{"positions": "learned", "doc_mask": true, "train_tokens": 131700000}
Each number is 128 + 32 x the weight over its row's rms, rounded and kept within 0 to 255. Layers, rows and columns count from 0. Numbers have three digits each. The size before them is the row's rms in percent of the matrix's.

# down: layer 4 MLP down (transposed), 640x224, rms 0.0444, rows 484-596, columns 56-111
# up: layer 4 MLP up, 640x224, rms 0.0444, rows 485-596, columns 56-111
down484 109:152163176114097100170135116148107060137156096102157143151177129129080110122116047107203155099097129124077186157095079099121131168100117173139139108174067154104113042167
up485 087:118106127092208136111118148160112135087151109122100042157109066065120132106168082148123153123181151091106175165098151056115167077152151133127136127146133083092082149106
down485 095:070109153163074080131123101136202092183180139113084129138142125181141116178132142127117105160114121141126135134138081127125106053081135137156165184149114146103084139180
up486 094:110175156142167062142069138103114138147114158119153145118178096178137088137121136151073164176092109096121089150047152129102121133116157086141075147139142148150113076102
down486 096:112120137124151105115144083146116127182161116084085197164062124106164162165158091082129141157073116168148079076156133112111107199126116154145087126127161160159131112100
up487 105:099139162097082142116080114075067158120165130123135085134159095108135113155160069098139121141149171117090161088176065133160122129106071087153115191180140116166134145075
down487 099:149123061102147125087137103140121198082139145130123127138066097193121127129104094153157136128134148145117131076178095118160107106130119175131144119153154147081158116087
up488 114:134098167150182145134156138158114183138133122097103086116179098119104130140103137136123125163092090115156129082130143105115142099152131139166120109181094126113122083097
down488 108:095161135136074122082100111073188121143129085138116087176060117147115200126131141092159135133074135139086158212154102193138087121100147108099125141179160154156158097120
up489 103:194088110131153072120126140102122111105132127129112178098175125116192118170115129062107162136176116153106135110120126121151100196144156130100100092134095141072180145098
down489 105:068094166100176125149128102159163129113059100099139064086125122097167139084072161100096152168190171076109138147193142163146086139177071168197141178107101055160134125149
up490 088:149090153138122093090114095116132157179148115152157074089059099123072169198100129175106127122097199104150160151106159083116162138155117155142070182093124101132124135177
down490 089:126145160129155116108149181137157131080123154200158153064083106100134070075192124167115151106120148086127113134113107109130151168078170087090163140108183090083114099125
up491 093:211122197153201160087132151136109100108117051083180129163164181123143216131150157085112159089120195097102129152078152078081164149139166095187068135158164086087120095128
down491 105:109161168165091080070077108075058153123084133068137128123135154109195174149120115062135115190132094093140105102089139167138193132155079090088153156128109151150149127122
up492 100:129122121140133178086142126116130128146054109121143148159098115091159135116157130096101124163123137100134105158153059153152053060106155164174092125110136152107157123114
down492 101:187154134136129112077118111136126090060175091144081107056193128135153181066078155107110137103142159141120145087078123102166117202148144192125151181152106100138136130098
up493 084:169093166063146094157086158104160185147106117154096162109111212170151133124097081078157113110094089111095120081125088078126130080199141158130140160118084137154132203141
down493 085:108194090126170065119127097152087132124178152154106144137064088119179160180191097117098134093171098120138136094117148154110144134144140139108082101158191096071201088177
up494 108:095164045153125112110149124124142071206155091177087131123109126118169104133093094132147090099129052126111154129086103163056097140096128101098144140077128079129135106086
down494 114:122117043141061114055056143154128129181108119164114138133092135100118151117150175171127106078084118149156115148186182172098177116173152092149154104120160134193117140124
up495 100:177138156115140108077122081119092125135113100203138136100191146115079135135150129096096094168081161150120134101152149122077143161179103085150097159094153176143112082144
down495 096:102164089111138148140095148184176158137144160103171149146050076123132168149085149137098093128145118111097133140155151124161092124135120128111093114117122160131108117120
up496 097:129153145114146117099148178054102165065073100183123140114150170128152126151144208128139109132195115180136059148116117131137137146141153122090100064147111181185133122152
down496 105:106120123177118136129128092151118127105138114129067130101130139106101076125106173148154104129110186169124130097196122156115097068099136102066090141112120167139107123156
up497 094:108071176091089147131148107197177137046117095139080153122122183138135098116135091124106193122128140112104183048115119095106112129110104098181126117097134112121116082161
down497 097:073161137139113134197062166180087139101106107077186066126132119151115132148133098134155145115117143112114104144110122149091098124189146171135189120131124181090164134138
up498 101:115132100142103140068100139162131144180128144137152078140107135106095102069101150119102155174157147128116140102136119154196201144121146096159138131108088139093066107170
down498 107:143091123145154177089102088133095062130212163114115157086174180106132118141137103206119097135096105147135130109155122085119057103107107151076104140133149133179135137103
up499 094:089118121142161099122129094133132142196145143126116185111114191160102082110122196132170167153107165113079123110099109103116121077134161151091115112098097153119166133133
down499 094:121136150156102097144094136140138130134102129130135108165125097072079195131142141165098106140205176139151123170089090079119171070159087099124123140146149076109134119168
up500 103:133170109096143132091049065134160098134132194145144093107116101149171184083142119176102135131086098094224085111167189121143152116096126118150122118162119093106132100182
down500 116:127046134137132110162145110172130158119070090075110136118118146153129086126151142141170153122094144130099175143088082167118124141104113124142105150097175135114127156114
up501 100:101059104111091131091103163106112128130151149142117127110169111119121110173151117125103151086146198163114075075106147077211148141152121082130144143115097138124190129072
down501 097:150177088103160105113155091201162139163090111068110107092172123108095111130201182147137133152106086109184092133177125133123126124135130096105126099150145121075119155126
up502 094:114056145131153091135056094100179085114087161080118083192106110145175110124143107081109100125138103192103125127096132167150137101184145132145161188168158155066146127074
down502 092:141118114093156155146161117089171073121096130108095092170097091124168110141124102090057162160102077169186090148154110122158139119124085149134081120102180071128124127138
up503 098:133115091151079132169131126120159115186068108151152126181148123133209099120179088154147135091170134090166106157118187146148148131063101136147157068136087043100147109163
down503 093:057147162101147145077084191157107128098103143119147112103114196120105140120109083141126060141104106067109134176152127132154132146110144100163167140087136177104091148113
up504 092:202128157116142100096124146113084171143120074142143120126055199079158164086090154141119170133108092100108145096129168123107066171194130123104091132102125114168097114153
down504 094:205140135145107084113140082141136134139107181130145119155138071111167132163108140096133117143088134131132100127153147186192163106108154121112120100197158103103112151092
up505 095:117116119125102112148114117200093207086122125093124131107123111119178097166077118155143096141095042148130136138108089150154135208167104105131103193076140115137184147121
down505 098:116112174143188132131128134163124107098146164133147175124180105147125125172111155125144134091113123095182148098105116100104116043165194132164106096115147148129110099144
up506 100:107088066142083146129157043141157120073053134125118120198154106125161150129202121125133158142108177136139101149095142156226154099111116112122144177104118122156243196158
down506 104:103171143098192117104203137131140127124128093137147114129101118165196102078116090109145182078123106115128103091187105062071104103161166096139144131133153106098143123160
up507 108:168138093117140122130142130119128140189103107160127167142192100110162054108061166158091122104162154090124128212126136058111142156196158137144122073069149109129121088138
down507 102:145143142123208058100101126149179113121182110124174070073093187128145147096130118207151147088135109107146140106108153150135160176151107115112135075124069188150166104089
up508 097:067069161148134160162070174180171178148160137199118107100097096119127111106104126122124075193158178081122179116109150083118200162064132053147135112139161128131156158168
down508 098:088133099070113133149118130144113130139176084135096190096125053084162135180195132098194148103115144196147087101136135102137135127173171099133125066154118093151138114120
up509 101:226104100143074129154121077211161083101162103198103116185070132121158139091132195122117143133135140110151136191115185162150143123094143172134167113122110098150141133186
down509 097:077128092072139160175080116149148110127161178071152130156131108153119119117132092084141114131147158102178102120113142195110162146184135061127051123179174110088095146105
up510 099:091199138159025114164107149159134118156127107099184106191086164179124143084114138111148142149107133150177054096111137129137122098149088100100131120111146083169140165069
down510 103:175117151175132145124172161127129160090114145102143166152087089060082156143101102142138171067126080117070178091138068203144098094153128153123144128179123107117125130068
up511 107:140089131169147077111115079159130143152126114189127141122172085139072074140124156112136128157136145077080127133090152186141105136168096067149131075081107160140158171086
down511 097:096125119203195061078121104100128139168038192154152131090141121130122110150117116123191185152109121109119112242149094130109150104097071148142091135140111115091080101164
up512 094:132129111196168160180079177110089160148128130124146118144122175115112106144140156208137122149118140142105067179126137108096153118075082069125102138141169103147164079079
down512 100:120098163058125105131091118086160079088064128173139100145119114133091125129163129133095152137099107203169106145106145150176154155129155171079089165069061110128115092139
up513 102:101135153119065113149170123147202132161108063185151087076160152111169146157121137152125118115123099142126120182111093125129093140094150116127175118159162112118129094138
down513 094:127153122082147156144167079142074113103113115089146081166141188126140099128171138131135172156137218133104081097137113147136136086179134119101121122130114142138090127088
up514 098:166166136175102125165123085125165131099117108175143135115155150096114142132119156129124173083108158208137136139100145152095064140100120205124076063171151095096129113111
down514 097:123107110103148137086104132122156104141146063175149142108092152122050114110121186122145152152120130142127167151113159158150137122078114165161097169151146146112134090102
up515 109:160145110063114079177101123123122086150150103103156114093139135137152179106118142151106111157123190108133051184102192140124171147137208164134095144122119183187110154090
down515 114:122132153204155126073137115133085128117154153146086115167095080093113126144119163131178189196165104144155146056083091125098125143130099105039114139145162122122184154092
up516 096:069150171094126121180160079139150145130068086094105136183118204164179133116119136064142139074125171135113101198149106161091105070116143129132198142165161181166125191132
down516 094:138154095122152167131164126130146120114091137178152135132153112136172115116081046209107139129187145179148155153121133097087107179190154144097073126143139127136102097135
up517 104:142097073107114115132131154133180151132145112099170091099087152143143140122144104124075120165151172108100066136113169102095152086152157132119125113173146162097086085190
down517 102:108127135118121182117126113075129178094134094122130134099178104108105116066151179192112157151064138138126132164145123156131081086163099177119140139131120161182120125115
up518 086:129134105120147105187164140123146091052074099118113088156137163143143174168188136121135166129135193143146139154138145114125086119127138101133110164111165069113117089074
down518 085:169129133148108116135105186078162116118161133170130140103125114041168190135191144145186116043171113156118166180125130159111127107157139170154158086119110124145124105136
up519 103:122111142158052106136160153124100106136134136179155068123183106137098177177201082123034159159132143142037143146099142190118161127090088100087115065101088109168146128121
down519 113:102144112151160111202156147110123195121131115099035135146101149169129142169097196146149126133174100138109179193172089124114181122126167119155160133139150138117152115158
up520 108:142097181151122157145099134106110088167119102113157184140112122141139122081149134116079103154114123089147146112094150083143144119081158093122141107073117136137169156125
down520 103:113127066125070140142095194122144145120078123044152148138127111145134088121123106143149090199103110145183139127159147122151117120122080169138137104157102136106114155113
up521 111:104078070202146118150091144156162091165151119132162091112126142100114109120172086082107125117164173124141108126119134125181120101120122131165084129078084105132144143174
down521 108:128135102101128102107096105165142082157111172137078130180094152152171107133131136072131145133098087093100135164117199140143107110094139066121154118084166150148120117143
up522 095:102066186103146179141125133122110125065138128139115077102116147090131160121098141101112167135124098114136091104135145127064110086159123165081089167146163167160103105088
down522 090:116145100145112126112113126178149151121109152116138147110098117120182145056115152112136043134115095108130120122137104142115195099146173161144119127037088095121112086137
up523 097:040148131127084121077112066179105112137141104174146085116078134090139081111119186157103142125084120110162131164119149097101093098119164132077187143116097146137183113140
down523 095:125076092127187075160137155103122102145127100141123168117112149091096111157086089103140132153077092125120178074162141200158084129110157188101132132118112120167154180112
up524 094:080132177167127132124078109109123127126086098170158148100128113172072109124129078160129149104133184061111142097121133120123100116144157168124120115129171155199158136157
down524 088:142100141139126130121182182071183133105124057103088145167151143160156084174144154115156155132131116079123130129114087113144082119141124132154162135169156086055102169135
up525 096:181148109160123149191179180093130128091100081126134093118108146113093148166124183097097153096079156104078150030093163153148129100158132072120154181128035093136145097101
down525 092:068105146165089111120142109142138098128200126145073089156103132090118158145134159100159073150092150146147120176146088108125131170128095107161125102111112152120134185107
up526 092:149107113115170129143104109191108084128148094145122114166180149119174128114131156091106178109118091113122170093125079144080101115164124123060126131139130113137152087084
down526 085:113157172118137087131150190079175144034131133199139082143131156090118167074108106127132094115103181133116128161162136137186177083132148119140106148093173152099141113128
up527 094:196125144177114169116105128083122146157102117117111122190180119106125079146134149143130168087111146113132094098123157142187131120161144138172122078185178063108135125139
down527 100:129087113107132127107178148132122089188174142127117087149069180144161095148116110072149137115188176127099117152126125151074088139071116168101117169111107114094128068142
up528 101:065142179106150133159116111137116101129129175136092127115107088066137149113117083192044158158178167152110069192108091119106164104140170149099155192110177124132142185151
down528 104:129096069072141124102086084149105160149141137164084067153115192149105133153194141130090174052132149117135103129157118108147065173163093074129144119080148120195101168108
up529 095:171156173109129114204115160157212146130119108093107086064174167124050085096101081059139162120120125095134078115131129139152073131130080108137154170114164119198132186116
down529 095:095110124115076132092076082074111109153165109097107141141083089121146152127113153170137136106087090152137181114120135169086180100106145140112137128190144113088137137125
up530 088:120117131169081115155143100110129091108209184102157129173146160123112097154176152110157121089156064053113115095133116055119115087141172112108132143154093137153163138129
down530 093:156108136141142105133130123110119136140181127113119144093173129186220160157092155083044121129138106164142161150155134107077107143171145109155104104121139106132149098103
up531 102:112126116208147104082144141172197118122098097073195120076147140193211132139118107121076165057142087149128134121176169084169134154109184116134127153133113131157128093087
down531 105:144081140163127162143064138140137114219139095168115091138109113159106169101111183098145102087132097187145086159136135088097120125152146122096062128139097104159117106101
up532 101:129127125100108135084090140158167148146092131123140089141111100141119142169167169131126130211070115159171106142130121149114185027140118118118101138137104084154102118143
down532 105:152129171114148172122162104096144117091114073127106143067124164097107111120051090144135187178181094083073165120147160100134160173125109161108152156140079103104139141101
up533 111:174128153088119098151069131180179165139079117085160125127125094116122102129122116119116084143150159106087153073090107120144149168097106106081130187067139196109098091136
down533 114:116088129119111112154135176158108169101100072149089108127092194169166101115120161062118080102121110155128156139230115142099115092138120150175135084148153170139079118128
up534 114:097170175134109145113118136143117117127089098123170061167138129136152163128141098090091159120123089183098105144179117151145149120166125079126139095138163120058145155169
down534 107:172065105122069111141083131150119115142153101106120075136158167130116148117090110126154152155113150182146195175149219146089118111169136186166082131109133127095098120111
up535 098:114122107145165092095173105138110172148095091149066076160142190100142114140098123149093192167091133198163099047095140132189142158103115074133118085165049121094141090149
down535 091:116091118091174145124122111157118167143151129183154145160106127163073180129129125165149124124160071101118173154128149140099133142109116142094096119125230149146069112154
up536 096:087113109128044107158098153185171161168085139119112096134145163147138162134151161155143122089147116150157076113131103173104142135107108104136141124137114131143145147109
down536 097:111141167150156150104142103098119123105094101138192099154143118143047143104110110130167155145153093126141168145102144142080109160089093194131099188099137138108130153107
up537 109:095099121113134122143097170090160154127160139107133166112124155101107074122103146113179133106108133093111124155079135137211152083176075068204142100192142139042135156104
down537 106:166153110155114148101179164123078092116134125137123084138122130152162192159116077096075149094167135127130173128191161101109109088119130131127142173125083145125132103182
up538 102:165118052071107093149130137149156143060118095062151077080152160116160106147158094104092134146112159138150168123105116127198131212150143144191089173117139112108134171116
down538 097:128137183176119150141135086068117134189128148158098169049116063164085123092163155095136135142142065099078096162125087155141119100080079081108136134138138145103165129120
up539 101:143168159126137064123091165148133143184108069077166117109135143125143134115155129080101144112134105121136170136135108144142138169093144124079130147121087103118124088149
down539 103:119128132131109139200084107112144124166117123134156133114171166151132100194162124103114111179130120153158125128099180105067190105123121145131107128176113162180162174139
up540 094:129147135164138106137144110188163163131101096114130055149115091123145103126126102153110094181143214141109175168140137085137134125129113130099091086106127182143098176126
down540 096:087114179142154157169084129088087118147173134101107183149133147112132138105173127107090125140138146188150061120097109126123156085154142118141155109073134111110140104102
up541 095:186134126101137153202125147135142083183113112166109156094154089151159093131148132104145120111143098135071155153129134173120178107165168116176146131120178148141185158084
down541 094:025098129152146131113176130103128155131128075182100140131139136121135122098176110112139107087145177173138123181145101143142061176130115128172133089107117131168115166161
up542 101:131103145114093173110128139073130122164127145106182189108183136130075201125051131152072069095185138126185138171181137075137133120132133188144150105161158122161100079157
down542 101:152136093167110071168085108111103128120080099180082153143087148116164170165142177242175116182130088129127144133158151152099100151161175150148137128094198126120138134143
up543 102:098202152132153087111122170151171069120109147117104088093203166145160128091090143111122076085132125133131071090163124097208097100127118093116082119081163178067114110152
down543 103:120142079170133108112038119155129140161112142118106107132142147083118111078099100199124138165123146132131176222124074112101125161108166141082094030169124199124129106100
up544 097:130145170155126193112131080126130110139135128093117218164096139044090129141080176164086157127124080185100181154107140115146138133158132123083103133183100161049074192141
down544 098:139101120151085179141149144148139123060120106090101116178141131173174118152107117091129113127206130137146089109141088105166091134109143152139121163114065154147162100116
up545 080:118190114135119114102111133114170082147148150142124163125097161096171136153138126128132156126119161145159050209096116149156096157065141133130147111113137119096137085167
down545 078:167159099159154106139116084106118133102128129134118110086181192051122127155161115143107144124150132110182152166137144135143198113184163129147133137142120161128075181146
up546 103:193101108158109142136161197134155115079103111167164075083188163104176135138109108133147187157105124124160180167087120145115063144078189058073107125163085146114138173157
down546 110:141111120081135180121158164123121053121123128183138201151113099174150085202134071110120147112088126166109144113154119163124137043138098140133122144100136164160075152191
up547 096:107086087107069119185124127128142126148134189067185157158136112082120103106133078130164157087113132172120112111117116087117119160189164082071109212108134149133084124118
down547 094:139089161084167126098162065195089114142117122135089100092114124106171118144109147150106132136157147154145141074155170138093104100051097118162153039084135140145175172095
up548 100:085075122120106109136122163113158128154112138122183131075131104081176129136177146173116077110053147176169100099081098095165090195115150104089146140131076159120142147114
down548 102:125050144149193177118131047178144112121123112192095153125085089160111139121191102145042095161187149161184133141121115180135184076142123094095125131086165083156117140122
up549 110:118149133231084125150128212143132134156121105091160098160181145208169060121136144145130137123184184098144109119124085139128099037105133141190087101117070113097118081204
down549 115:114165120127104178127092084119104133110110150111111154117122125108119145084133130116111143115110078088079176065110181116130079117130149121094137096146143144123136168070
up550 092:129129126097115164154136133085158108128113131109094081161165131086123124138117153120110109104107121103132123125130108118160109151105148137186065089126158170144174076150
down550 094:153119153065143105150121123047141047200216121161108106117156193117096066192124128100164094135077156136127119111150172084166170195182157126170083140114158178150147099075
up551 103:166120137100187117045074117096161124147100145149185121097147153084138130142096157154118172124057113152207122078131146091122128150076127135129120133150119117165134138187
down551 096:147120097133082176162124045234140099172085097084087109065092159101144163208159099175114147177057115092129136105120136138134105112170133147158136131168190108108119153144
up552 091:183082148141111183115090122121173119145124151090062142166131145126126102167140113113091105118135106107132146135139097138156157180129147080207091141106121149209087093137
down552 097:128121139145057155135155148157104132144157155160150185112077128102097122131078172102183077152161173159152127092156125124122104125119140134067162149161207179126173112102
up553 095:145177185108135149156062152120133145176130149152079119151071175113120115100122127041128171147141075120125173179094150156106136142132118126108158090137118122080093110167
down553 092:179147145169123104139108113112131118107169065125121151163109129095107143141138108124174123154098174160121127078115141122107076117099181152147175123133114132137182137146
up554 089:177093048150097158151173114208180127137071116161141104178145075125132164137118161071105158123136116134102134156109091142151122156103172102140114153105182140147156135129
down554 086:120098061114143143151128136078081092104141123116128170099141092115207098076130142180200138141117088181120122071110092177140176122127127154081100166110089192113132149120
up555 097:109161134163123112154109134127206151128104132147195174152156127112144072124141124183090120110089115113095161093079098158067127121166091113144109127078190131153095116121
down555 096:158052128084177130179139110111136113175060103110147182129147124130149156061159099139069211116134149109152103144132163093122150151128133122132124113121183103131117162147
up556 108:122167157142146106075144189147134129139091086115111176117154218097133107115134192159119124137159110059157119192130173079080115103115141127196103106145144157162084062088
down556 107:088178122095078160068089130153114113074138181138161117064080139076173122082082153120125172151099184115141151095101104100097110148096105100088138166112048151172132115155
up557 098:144145101089154144140118099126095156129079120143154161114105126114112111142120151113128098084171141102133177108137121130146143135136197078116106102130160165132107130128
down557 104:092162089140135179149172129132057124096134136168140100112123102213118118161148146100151094102099102146129115152130107136125108094180147108159109189140137141134155122117
up558 098:121142228112132074094142090112130108188118065142157076132182124172091126136139088148109164123097113161130137192091167125148087103164108101126108192128139155167120133094
down558 095:127145102160153127124097112141131077101134150113164100149088183138173177137109175140158118150148146122106200062073171116124167148136163127145137139145104129055185105178
up559 099:095109109128098089084027163139074173093069127085104105104135116101113138120190184135069164174153121146127166105135141141209138112099156161128089104173109129104145144187
down559 098:125129121168139131166154116136068153130142148139151127149150127117130176074137029168151092146097186154128150095072131206103154139097190088134146199123138192137158149127
up560 099:149130087137098155145102111169128094102127070087184122126172092123185151122123121143169191224148173103156166174137157140182142098114150103081146125111166142164087132106
down560 096:115129133158161127120142163110100117142148151151140133173055201067123149160131112144134107079048130135139111162099144128065157108205099111131137180192119083134122123145
up561 090:071127125150146117090097125118100117169082107099090138125175124111062113148082146164182180114151131099197123141141123105133211223101120168124158138205123145119139141145
down561 086:170153165092103098120131103160072169142148150137102137077111123143143130053121194169040129081114121120119192143128171144133127118122147112063110130125103107147087196143
up562 091:100099085171155172130134115094177129140123188117161110163155088056112069176129166133129162075164189154140130121129130151112101124135075109109070120117080174179101125149
down562 095:119117084058139132141134152113091128140177102152138106081084087138115105131169130104138153106087100134113149137181132151050184184112218153151145120087133135095220172123
up563 108:157142137190114155059159157108146133101122135071130071143140104217145123109144115122170116076085136092138106122138114087113119227132150105146132163154119125196080153101
down563 101:129124139122159091160135123124127134117134122130145131125095116108137126089147136100128096155126175139122154102086121207023156176100099118048116110090131111119212128139
up564 095:153058151139105066101088137099142179168135084157122116157104164120150118097127084195096119168102127176157168142083114098144130193132171112113116143142126106118120073111
down564 093:133136087124136108118171155149095079116090110137098100127126085175156157187181091111116187121106050160078122148123112188148202136133093138139111063127145143164150130156
up565 101:094086023133128151204123147086171144158111092126145137138085147161111126078078160195155091134076139084161144141172155122198108049110123116139123192166141062187159189105
down565 103:118165124072197159118170130088175137136093110136126212108149125162130129054127115096185091152103103184111105171089172127096139083140119140049147114093144165117112140131
up566 098:163097169125096117112097103068153174179102158157142074145094166138174102152152127094187120137145203139114116152118158079123158078130117100094138055103144211089103098190
down566 092:143136095135188138112080123171120079077147098162087155155121162132122163168073141203039163126161128075143135151123121153127116134092110108096174125131150132172152129105
up567 097:131159128115097129112145143097129137188183130193113112157117182076162136154125129175133095182094167135125166184132123132079134093120121128134104197108149054153131094119
down567 102:152096121117067067133141155118061188146185089121113134117094158130192201155155118118075125151126124205135127130061070115094124125124108091131147093210156150136117112082
up568 085:144113178127132123164085146151183141125143127127071159093110165167100149094114132151122153100091166110153087197103175157129139108171080131123099110130077117123066140126
down568 084:116075079135124119142098119088103162175175157136135089126138146160133096093148096106131137079155143100103185090107135103164126130093143098126176082183108087125178141142
up569 098:160083065137165095145153108130127095170171122125176111138139138158145133147219121087112132173089154160070177104100142141129121115182062164164077126166135121080088117119
down569 101:129117210161156121087120063131126116085100160123138199126094134121110124126173125178109102097194121092105151120107113109180084185197082082099149107155084085130106134145
up570 093:132138128086129130121110224183136101144185121119106165111127127057157109069136174142163136123120106105151151133176155158117172156133181129091113104132111164096107095168
down570 091:144136145077097119096097095174141093148112164157115109178137154170170152147162155064129143105110171107136113046119108148174163120076102099148082138123143162131160167143
up571 103:111200080162174127087150139124081143090135105155140169136136118120185114105116106081137109101129063172112096133155109164176041075152111146125038099111127159117124099155
down571 105:144123083116129153171102120160109133167166150083088094164131151135109102162119149117165200194169099115098111131113131061142237109114106089162180145114119172108182099149
up572 126:178085116145135113152081173104105120154081181117127074080151184101116092129156126124108105198178183100115132114144176113085114129133149098146138137070189106122180149128
down572 116:093135137111062130159144092103214180186105132086068090119152146148082105091186118092121120107138110179131154150179115115150084119139126129117118115172132153073106170183
up573 109:127142142179078136097064168146143171113168104126154112188078121129127082122113109108149179137147150110102114151158093103113125034112142071120070136104132124130180081116
down573 104:139172121134126124166118090040142134149111152157128141184203149124110133157128102096042138131123108155099119091136149173170159168078153154133148098123168124081091100134
up574 105:132137154144106110192127124196130154133147094130143091107138123127127138116177124101122153138148133079113139145085184119077127195132128110106177152102079158142169166092
down574 107:137065115152177103109184184124150146165115134115147179159138139094169093195142091150132153102099138103097102098108079169117071148096167091167099129110130130105037110158
up575 097:135094070111031091115103138062103115145135154118175083156129129185148143187131188121099171147168112150108117116153153081173088091150104082089061078132124114091120121125
down575 112:061104129101168171168166152225124107089108107148113102092122157138189120069106100170128122142123128104165096165120042184134118140105173186153175115166108116104079134091
up576 100:153104130116142147064105176159153119080071102145138111168108148129104129099070119097131188137141121128171096180183157141120125121092143076134145115094084089178161148157
down576 101:122159130221110136107140052097123104039164142128117134120104139101186113132169127164104106124160156076179097125077117205142157168154130107159130142105173154106118134171
up577 072:177121097115132137117149135101153200104076120059088103128130102126138118110139127130169156152065113110061112160099105156122078104136095099159181131081153134135153138084
down577 074:111128122180139101135088106120122122116144104168173089059123137119178106103117071148142125106162147125189089192122161165140170103119135108148105135138138115077106161239
up578 101:162126153128119165150091110152125113173126113126150148125115150118089103131109123090123121073121092143076141138161137101140119149130100148084113168098154171089089063142
down578 103:107109111103168091097131157142119127122129133161072151162160109118195143193093172162169138151117119095142117092077125091132122104146093135096152092124112112167105187121
up579 098:142131188133109136182159125115142186157135057070113132153056141072193051089158121144147107109122146135102108173086142148122161201108149145113157197140119108105130114125
down579 097:147155120100175125124113136130103115058145173201174167130105091191114105071109124165180118083125085184121152125122082117107161147110111124111079126123137157109074103131
up580 102:082162118180113172165129065108167069155111092172117108180111114150126142143107137174116130115104129141096172149073066115107149097098107124192150115115127135057131105146
down580 097:192170146091176091153197121119106157140138126111097135182209162123160080082127148143124116122181129089126159126107165114087164156118132115136120161122081165146191108047
up581 099:119154122084127096130064129104112148104150153049091160176126159087124174136147093079094147129121143108148102131120152074119135098131149146023097089124147120168085118075
down581 092:132118145106119103120194177097102132152103074199211159192170126133130158094159132103146031139170071138097128128114095115149160084148149191128148132141088193163133111145
up582 111:116109136163117120136122168174059121119096125134182164175103197092185127146145177146133170166139149115184133066120179124114108075140169065123145129088137114107118131107
down582 113:106202050188204149157129125084121128140113097115097103153120151164186094149173113130106150088129089110108111076147107134080171197142109120126127111143110147123111085126
up583 103:090170128166140149122090115178115124086094099165119086136170154085137145099157090153161167126128149125096143103150136107100129167162153170171168108127125186159119109105
down583 099:129140131099120058113107102137160105071133181125107128122110113088157094098071119193160141100129117088135134119129065080142102081126155130149134101121187063142118089109
up584 095:094104131158120111081119149171105178131125115144209114154159139125110124165109146124107137158181149166096144171123051143119108194063123112125060103139115178134110094169
down584 100:195139074114104148162149093137100107117117204097098144158160117164105168094131158120163115095079092112154103098117152135090157136157131169148190148169097135142077111069
up585 119:123117175185136146153123188136150152137106119076159095111125148161108150127151118185149096120119105042110108073099075145101167133121122114120130102119084190187071157111
down585 121:101132153108110117115143132119152155116116114124157099049062091166102115182100148144145078095137147096114105144103184109126083129139140089071124082102091194128152183114
up586 101:096132075109121120107147107154077090105095151148129150116113139111148098179125074131089123098143083135178126135166100170126195162114121140100134149129144129164119104163
down586 096:122151173179103120116119145156154075170104140175111195053131131129139149122180116123157144151122151133113104162103128017153111165143132085183141084141086086135134117134
up587 095:150148132090080143086103155155196078088093154135152116118112159130127097116141136123158130164098153135111096127086097154127174142117192142179149130124131134153118099137
down587 110:161144104103074132157072115133146132102187188120104137105121145087151145167114148168134106105109123055111126101126125149156066139122113114157155146161149146102163120069
up588 099:100144192092107124147169130158188071203123091112176085105093193123153091154147103182142125186101080106158104139121087154117162070140147103146090097098143092130062174098
down588 099:104113123071149124164096121053080125089173122133118111193104095161065117123128157126117133123117190089131145179106126191108099126108121129174136103090098121088134070142
up589 105:157108143099078060098134138101139189100165148098063112102158174092089112150131144089161092121157116140072134087145097151132146158133144098121072106135167175137134100130
down589 101:140151083067120107120161099153136127098118146168202121141122125132123115153119096124177180153051146167164157150171119111084144109125125115057132093080179107094161145163
up590 104:147154180166160159155154117130134140155065067148139118123096155164148139155084185126107093106109121115098162117141130043092110155152109076136128098138060134195112145187
down590 097:093149083077108105085110125176105137137117132102074190119135095091205140109105081099178086122115118124131098102133120127156164147123119159115137077152088165167126101170
up591 099:144102106160124060117128119176087130093194147168136097113106145110160115127140136140058141094085161189135104117110132098129145125156129083149108136121163169168124186190
down591 100:128136099094129141072175111107184167108111093144085129110123088089029166118148145153100123169153072137121109194129114180132126151148171065117101143147117121152122168077
up592 102:096112174179099172141157091138149125192105139182127151109121122101133165157155123155094128096116097137139105160120110168104142135166168183088174110100104105081158106064
down592 105:138112113152165076097081130103140131146095154127135112086131176178115095105128145137183108082119160155089093131106130100100087134047133060123175151103147166127178090150
up593 105:083076173186148208106090126090140064130133139087175161135158137168162128132089137155141122140082074183132151074164134139193125092080126105105157085128069075099135170074
down593 110:165149087083119118114113109113158179056068139147132128127169132102134146060188141126159085158097134083163120156087112101159154169128099075154132133193127140060148157145
up594 101:052093090128095189137092154150154116113073086165153111095149116161132168108114101091175125108125150100124159145119199160141119155147109119160088123095072120131132124095
down594 092:144102143118155153070082127039151115110132125139153120078115143072090135197106100139117197112187122146145131170126190127140153118217121103110144150149165109110116168126
up595 105:174141179150113181108095165057164124118122109102115129116182149085186102127109096147115135115100117159110177129125082151133118101150141130129097123138074140124130100151
down595 107:165149155142124102135132127205108154101184174128097102112065092184111132092116129170147158126161124151160175129106145106168135140091131132084186115118150071152108096120
up596 100:129167115027091147176104128069162158145115135140176133137084118109128174123078169157060122066105153072113164108135118113178155166155102140123126097099130115162156174096
down596 094:120104099139183097186158146208112078187103100053127099083147127132124106181097158161106147194152094161069100133101188147121109093067099078088092150123096178147168121174